config = dict(
    n_layer=12,
    d_model=64,
    n_head=2,
    n_kv_head=2,
    head_dim=32,
    d_mlp=256,
    vocab_size=512,
    activation='gelu',
    norm='layernorm',
    norm_place='pre',
    norm_eps=1e-06,
    positions='rope',
    rope_base=1000000.0,
    rope_fraction=0.25,
    qk_norm=False,
    attn_scale=0.177,
    bias='all',
    tie_embeddings=True,
    parallel_block=True,
    init='normal',
    init_std_qkv=0.0571,
    init_std_o=0.0,
    init_std_up=0.0571,
    init_std_down=0.0,
    optimizer='soap_variant',
    lr=0.00724,
    beta1=0.95,
    beta2=0.99,
    weight_decay=0.089,
    lr_head=0.0117,
    grad_clip=2.0,
    warmup_steps=200,
    schedule='wsd',
    decay_fraction=1.0,
    decay_shape='sqrt',
    final_lr_fraction=0.0,
    batch_tokens=32768,
    seq_len=256,
    doc_mask=True,
    train_tokens=148300000,
    steps=4526,
    dataset='wikipedia_en',
)
Each number is 128 + 24 x the weight over its row's rms, rounded and kept within 0 to 255. Layers, rows and columns count from 0. Numbers have three digits each. The size before them is the row's rms in percent of the matrix's.

# layer 9 MLP down (transposed), 256x64, rms 0.156, rows 180-229, columns 0-63
100:127099156121086113163125125162112104119119138167145158100099089158130157125079106131106116128167120125131131098147125138108100145096147159178123178116166117151156116139103142143144134171132149
093:112116129116093114111118093161143139132124124141135135111124089137106106066171160119150199162119123076145124092124104137142130152100072120128150113132127151145140089148140135144154138141145124
096:125082141158138145148149130103165161099074125137108118124161150131108161155116128173126148144133142105139105147054130134134133146103157159129088159139122139108127154113162109157101116138112105
092:118156150168104128115126125159164118130130129175126146143122124138142117115152160137156129116114129120130118148115090150101175135153056125185130144125138144120131122128175138136125053122097127
107:118148090126137168126127097112151122132120118125131163149139122148157131134091167112095168108150076115088135104169150092098129145105145126165114117104076106116171147111121107124157138092138135
109:146110119096126086149120113126107173151133171135113122115128104108177123162146102086107148098138138134101158134145146119111165118094091145136144132099133114189097131095122128120147077128109113
075:140129153127140104145155104105186117126140126161140152142124155132113100100152124104139165126138106100074109168148116113127173126132115099113125123159189078111138092149146147108103150106123140
101:149112149081162141141128128165105147125086124090121148097140140126123130117173162160124097111136099086095139115179113131113134163100112114146137111163108104168101112118150121148126135098127174
098:146130110092171091135121126086112119114086132131150125117164168146128112134126158101096155100158108126140084124151159151103102105129112136167138115172125150189119108151144116130145094138135155
098:095107090139157108154170096136104124092137115133103137143115107098154158130136152144134095136134120087160053118102130111112100154136126132127125091153077141148122118154110146129114127175147131
094:124111144089150122140162165173125136128123153119114104159125128113131148126109115122152111102133114132140128125091124091092168196108118145115083119143129168152142091131105076089113146152153137
101:112119126111117133137121139143146127058102097117138144135121129119137146116149120134089128116135122161135175123120133150112114127161133099115129102112071148175069179163169135107163119097118130
105:124108117148145126072130148148123156128127162124153128142125084120124115157143122126142152107115145088138118077146143108142125149126160106076102117086133151115157132144145082101186100110135085
094:195124150130131147142057100138164151101112114142114166121112123123162107140109114129088122127152099113119137117149109134132141112135104168121156119092108156118172146108171098112150100138133113
085:137117123162176097153142157124120153108155108110152107114133122155091104125140130159112109129125125103122097134101132154154108128112159134124136110136134108165185181071110145109113146125091080
114:136111140174110074197133108137144158153094120135111146135073096119117104130130110143122154146139114118176075114117135108150094151129114135139134114133140101160107173108121108115135118127105104
103:150110105142109161162140080127124114134133157150141092124115118148103092110178155128155162148111144130182131102142141148129103103093128119134133082144099159105084135127130144079096151120117121
099:171116128151104142101121113132154155118131141110173109127111125065115137144151127131147103148157099108127061108116130087101130121134084125154114153076127150168151154119091121135112107136128139
106:138112096117125155167129129136112125107141162143132117156155087141115090172110129099143105125114127106141155118111126148081152149113135124127138133073137110168126132155107113106172100199139158
100:117110123113126144127125098114081106115164092151148130143163116118126121199153125106107091130154170112139125120108110099124180152137135154106109140110130186130151142123109131155156088110127100
090:099132111138126132128089092117138122133149141124134146112181118104136124136122137079133158154144123141121094135140085094136103129142109132096106157090128098136169104141143158117162132189188152
090:119131152136116133162102136171069087044112101156128138118101098174143107140100129102125116122132117109151118101130119164102106092145137139103124115081127130133119097126128154141127120112106123
101:152108191139128121127172101167100119122132106100154112128069110122109124142142109135130118143144107089112127113134137135140125127116153140064112146151143158123158162147121135134174108125181154
104:135141105127103138154147131170100140121144132113126116125104117100162143072118150120150173127120144140142074102134180095103106077133123116134121149136089144125137131134114128091102129130146198
081:110140119147148144129117123119113090148140139178121132127130172134148106130086093080122153137101137116145123097108134157172134108136103136116116131140082134114086100143123178152162177141087109
119:144156142141149109104115057139110106151137110094128153118121151127104132125128133114150128163112138185102115150163131117118126152141163099142100110143147181134127121129068145127130146171111086
099:097163149107098114126102138144154153143153158186124101128142107144146131166157162123130158152136156136126152081151130100101142120096110118153158097140083120140137124110144100106113080122118091
116:130120119146141116161147115154121171147139117105103099144102090145151120124128147108123128107141099096117152124171118153098108137155140158142130153096030146095137114114142126128167117104146141
098:100114104128145098104118128125133088125122156109095178163147116177146126131152114135107144150170116153167117139167134118113127086131128110136130091140119133162095115172157153167155096123167114
099:115118103118118114087111163124090109122176124100119164116137144131126104107193121114165125147135178146105116137114138129150174110179135136110102157134114121141167106101129161133156102113107151
095:089090110154118117164083138153152160157126117158152150110124136132160103175126145122144121106110098077132162119124166177109134185124123109146118106111150149133133157111134136142127163153135138
099:151119120109140152175122124099128103135122155096136171126145078106125135155144169112124126178149151139139135076146133148163122138154119143150133100143119138091123184109116079149098145158126133
086:105134147176126091106165150183146161118151150109122133148123121138189157125089119138160103118145112123145128095113132133075096117118124188145117137146134125086138162118131136108137134109112140
092:195141108107133091148145150159132151109124130131136099165141137148113152126141077128099098117116122118058177148108119123151111099140094142128163111129116126138112132156104124147099138105123088
111:076082175156124165165135131117081109132117112122097133129125153137110134103136134103137123121140151139134115115111133105112125167113124149120086114140168163191124149122144168142154099108120088
112:123096138115098126137127149120106140132180093153134139156115083111060128102130126128152100103123140095135100155145135173149099171084164150096127128143129101157117116128162112096131127136128105
098:160080137108174114111100132154122152150103132103134169135112135156145193106113111139141144143141097114142150165121132104146164154147135103121119128162091072109130135118175140140119125157143124
099:104111125135142142132111073094162094138136134128106098125096089108126144118144182122088110100119148165142162142129133145065114129123141148123153153167128112113146114085150118110137150173145120
106:108095115119143140185134117140121087167123116134160093146160101157134104131096101102185161162120097103138127094128079115080127133117121118118144131111150142116146115147126118147160148165123139
092:106101120143150138178116146083092128139150129120144119183094132152124100154143177104136150144125142124116137138127157086140156128120106158109068132126111100124146152105128096101107171152131104
081:125146107117115123168110110104139110112096161137128127127135169151129118091153122129123132157135155082131120154076174115137104128117164087158114153169160112130102113118139136186168108102109118
119:134144084156149082083104101133141134133132130102136150122153144118122146112124112113115176114135071145100081144137148130144119102153094106104169171119117131136157147100135119134167092090110138
117:157177081108153103134161098141167098103147127158107126100126113142126109172108137129131109137120176090110111102135143100116142149187134171113105125108151140107127157118158124125115130124150094
117:131137108142145111157099143146141131131118086154138148152148120127115187155119096096146136125118113108137088099154123122107111140123091180155148110059100157136187138110111108118121139108128134
105:155147109136133083137105126133124120156116127123138110185127113118104135154107134141153152087133106130163125122112134111104128069185105159175114148118133107082143133144152175160135165148128137
097:106174136117167117129103145138123095125144118136113168162084167160133128097169136094144139155080155115100118172142156112085151109118130093146098125116139120131123117147154141090140161120124107
101:158124113153145138127091123114148115146137161078153122104147125167144106151072112109122124085138151113116146133164138093121120123080091083119164145152135118148099088118146151120103142149135096
108:128126180126151116127155160122108131105139128132138107095115131148115158092161173112133118085156149128159097124127164157098102124107091090136145126133141117092156097136149141098109145082170106
105:170144125125142115168141133157095126144128134094132100126143119105172170143119143131117137109107147143094149078158129143105147132171156151071099150110136156136164174125093124122127103124098108
087:098107144111153169134126128137105126116110070171088138131127153159088130104119148102096098119130113101124133119115155116106132133115132118120124151102173172122135099201143119159110122141089125
# layer 9 MLP up, 256x64, rms 0.21, rows 181-230, columns 0-63
094:078158122145125094121131145080088111139121125122096146103145140117112115166155101163112116138122139123103137125096106106115153097108122152141134123122060118078157150126102107118120108095128179
106:137154091126182119120114109157136088131143109127129147136126116127181116153085097129110103142113132177093155113132122127157116132175158143153112105117155143150185163127132158154137117107157142
104:119128136120089119154067123114135142095122140129118155094108175100115087151102135167096140103102111131112089128117158126132107162115138159102145078122128127137096159110106137098140129143089090
101:136133180113067132147122110147136133138091138145122106076102129118129155093133087115178142124092135122151121147122108160136138105085158140141121145092146161139086166113131153121106138132158116
103:159130156160140107122114145109132162091104117099162177129128179146121105141137166149076148127104109119087156099105150161160155139124128138117094124147140142121144152129125129130124152067121103
097:088140066109138135122095139120080134114135115098132121112117113126120107118091078123137116115094114157125116096115136139110094090093115112145142126091078135099108148091120100134142077116105122
092:117138094121146120111139145092131076105142129159170153141091148148136104171141135126157161129094123121137153108107074146131133137171096136134089156118128173163130158131140142148158113166146129
105:113142144094132136117134095164090147114140119111097120105155097195119126129154137128103100174118128099117095122073119084101137122084146115106125135154107082131130121111130101129099108095116137
093:123102084135109125150156140110147162140107118130122100101155149157148139132108115122133108156104182137087138187090131136122171172090131121105116163140101162112145133131114111121139126093113170
096:111123121109126151122137114157157092159153082159130121140118095108129129107133120137158151139140164083188133130157120160137105107079154151154170140132106108164100132120158147166145136109103111
115:093162142115098114136102142161131164129104121160119130085139164152152132114097151107103156139144121124102154065118126139160107158137132118133123120091111142138132141120143043106139132145151144
102:124116192133102154099142130075110155114106113119128164159103132125160136182112128154101098161118124134101124108124097096134145144137117140153140135121104083147082078118152115100120120124127144
099:131137140147089110159181129101095091178135118138102094117160161126101130126165109140163141130109152113143149174094153121135146181117096120131105125145149097122112133108096127102110100130106145
097:093144066119135175120107073112130114136162110157124094104109123109145137095134125124119114112117120134122114166150097133087081123122174101148109152106098121146077103152124147151124119125138116
110:124093144130145144101110170148159163126100142124176139115133153110115115085090124084112159153157125098128144141136133108149101133099143116130139101140124095164131173095151093125185152141122133
098:131097140107156150128113123117125161085156130123142155127145072155099137135113146135098118198134146081136136134148120124137138132192133126096147122102168097132131136145109084171148134121136121
091:088104145145120104091096112133091117134116116150094094165122153172100144096140141111100120066113126160133172103102161116134117122147123128120151101163142115110096110143133115134100090110113154
100:152131108126081104157129128150119157120134099135148123104136147136112106092082120163106095153112138109114119137102120138085156102108179140112148148141132087118145124123091192102115103157116160
105:116113109121139163151148142083124118108105134152124156103157153129160097134128144123121111164145147101120148118171142130138136140085174136132122127128145082097083135147166202115144142151104111
092:133135142119127113125111150158130118091153124114114130110104122152101178181112155150143141135107131115103189147115159090124140114166170144109161100124144120189157127121123100114116129093107095
094:100130112109142165121138119134131146143100140127156101151121172131154135089161159116116145136070110151124136160170101129145144125139130147134094103142158080121075134106125096099171100113138154
098:117131102134156138139141161114152130103079122130135123154151108142171147090122147125116119137140107144096098175114144158138142121124157105143133087183141087172142112155138091073155146134118129
098:116107139162118142130089144135123111092078138128130106107134155162124102144097100092130090144125113109163117117096156161128113113111109111145097066100135186106147136142111095104109115117106114
092:120132110095134166119118134153098186099136149121154127127151069115127118067176167155116098138154147143128138176183134097127106130116100124121124137129160120130140135113116123159121112099125133
108:103116158121147131141140127079109171076127155124111144150119158125109094155113110134124107151135096110119187127108107088126133129113130126127140082144165117114149179155154100120120139099087101
092:160140118090151104110154106108134135083102129100157157077091152137131136088114129120105138091133082107099142119122116141150156122125146111116119161131125177169175116143149106136147139132165154
117:151148139149151119138081146126154189114132145155132154153119104168174099126164140126111156145134133106144145167139132145152128163171146155151153148107116146141137100149135154154162161147132165
085:122137152101113145123121116133141153104084089113144172115161130120135100115115117140127126134085135131135120109092128130113125094104175163113119147168108102077163162108161099139113127077147168
111:111137117108080124112117121112162131071101102132138148170127138060115118135114092133162144146136120116132149100135118177127115163155129104135082140097110122111102124179107147119104122131113100
100:143223133178166120130138140127141130135127092123118117133118149121113162095136123125129141171123116162151139120128141133130127164163127130112131117179141118108091139181113128150148120168100108
095:108123197154128110173119130109138111125121111118144144144121174125142112111065148130156164134124132157122131127121166115150127110159084119137151159132150112106130120142095188128157127120096161
103:141152153076134132136117114159153161095166111194100130141148114123130137160106160117103150164135171136131096180135132137126157110154159117118104154113166150138126124148131142115129134144123177
098:109154155147114119098130141084112156056113121152131093100135168174104145120135094101118169154136115120105135124157114138095173111124129137139132115098114153102110163117134092124129131156111098
112:150138118184138148095161131108127151142093127128150098170106153120157137088107117103111120129118128124119127138129150153126136105107159163140206171156134143160165127122093102143125142133141153
109:077137115121131101120133149154148161121128146156145117119151100155157107136122127141124086137136173144130111084100135156132170116079138115132081104163120115110116094106124194166141122118118138
089:105133117120090136127152133159152158162124164137150104088116143102146067140121132129147114132100136088133154117139169120147102169114140133122109134144132160165199157172130106132125110129143147
095:111128111100104116121114158148125148147149112115107121103183142140103113097135140198142137110160086125118133111123082108129186141119152098182157119095109129138109139136136143158110133156105119
104:151125117140125126138114138137126123179137177085139159163102143112140118110156110135089139135127145083120124146128137147140124098182092117133098175107161109162165152176148090122143144120144116
091:108117092123103150178092111145158122095107123100134110153107164086148147088155142130142143120137083142159117140130095136137133128124123112146148142133129113201123127139093154164145117093096107
104:130148103074085119174138117150120110121103158105148137095132137153149122132205146140109121198124122142175139124135150110108128111121172110157147121154104127103124116123135116119106124103125133
109:143145150114143128129118097162119158111131119157160123123136127132161092137146138154060068132165119089128161138168139181115161128120159137155123135147143106156140111153119129119108121082134148
108:149097124161138122109117125124078118112129097112105122096162150154096136121098149154150120116161118176109131138116112096146173113119130098165164162137150116123168093125130158115113109085099162
100:133124144148127124089063155100158168088083117140116166128112146135149129162128138144135099122124140167145131159147107137116156138173143148141087147096109114147168128120112076100124141131123120
095:117136150096109138127148156152129091102122101140127130115157140086122138130153098130079177147106169095072125155143133121147122157154161144112133116114114148190134156122114123081111134103138136
100:119104109118097127145127127158141135109133124112099135092135109098134161122123095174124124131127100130140127130134082121190109161187109116086107174119177112142147108162086137118145140144152134
103:088114138112106101119108092136126177111104104135116121131097092082121120151119123123159144160133116137157096121112137125162059136143129090131108124115115122161104134174136134135077086111112150
100:115115129151170147110092146126146123124135086148145120127122140133147139146133160128149128119075106128120177119150103111151128068096111152178139130141143112109160091083126084106161100144136107
099:134086106106106170117154103113161173127120097171121128127112105118162131147130136124130168163103115105126122143107145126153057145111095111163159122135097113140124145145115114141171140160099149
088:110149140144139126130139149104204136146155162133147131134141125117100114149104148137141192164100140137119098145116154157148145113097138179135124127115102089133147156094087136111132122152163111
106:126130138107066112156117129102174112083083135121132161145082124122110159099127102137166117113125109124149159162146092140125088122111104100110110147147133171138168143129141103155131136141140099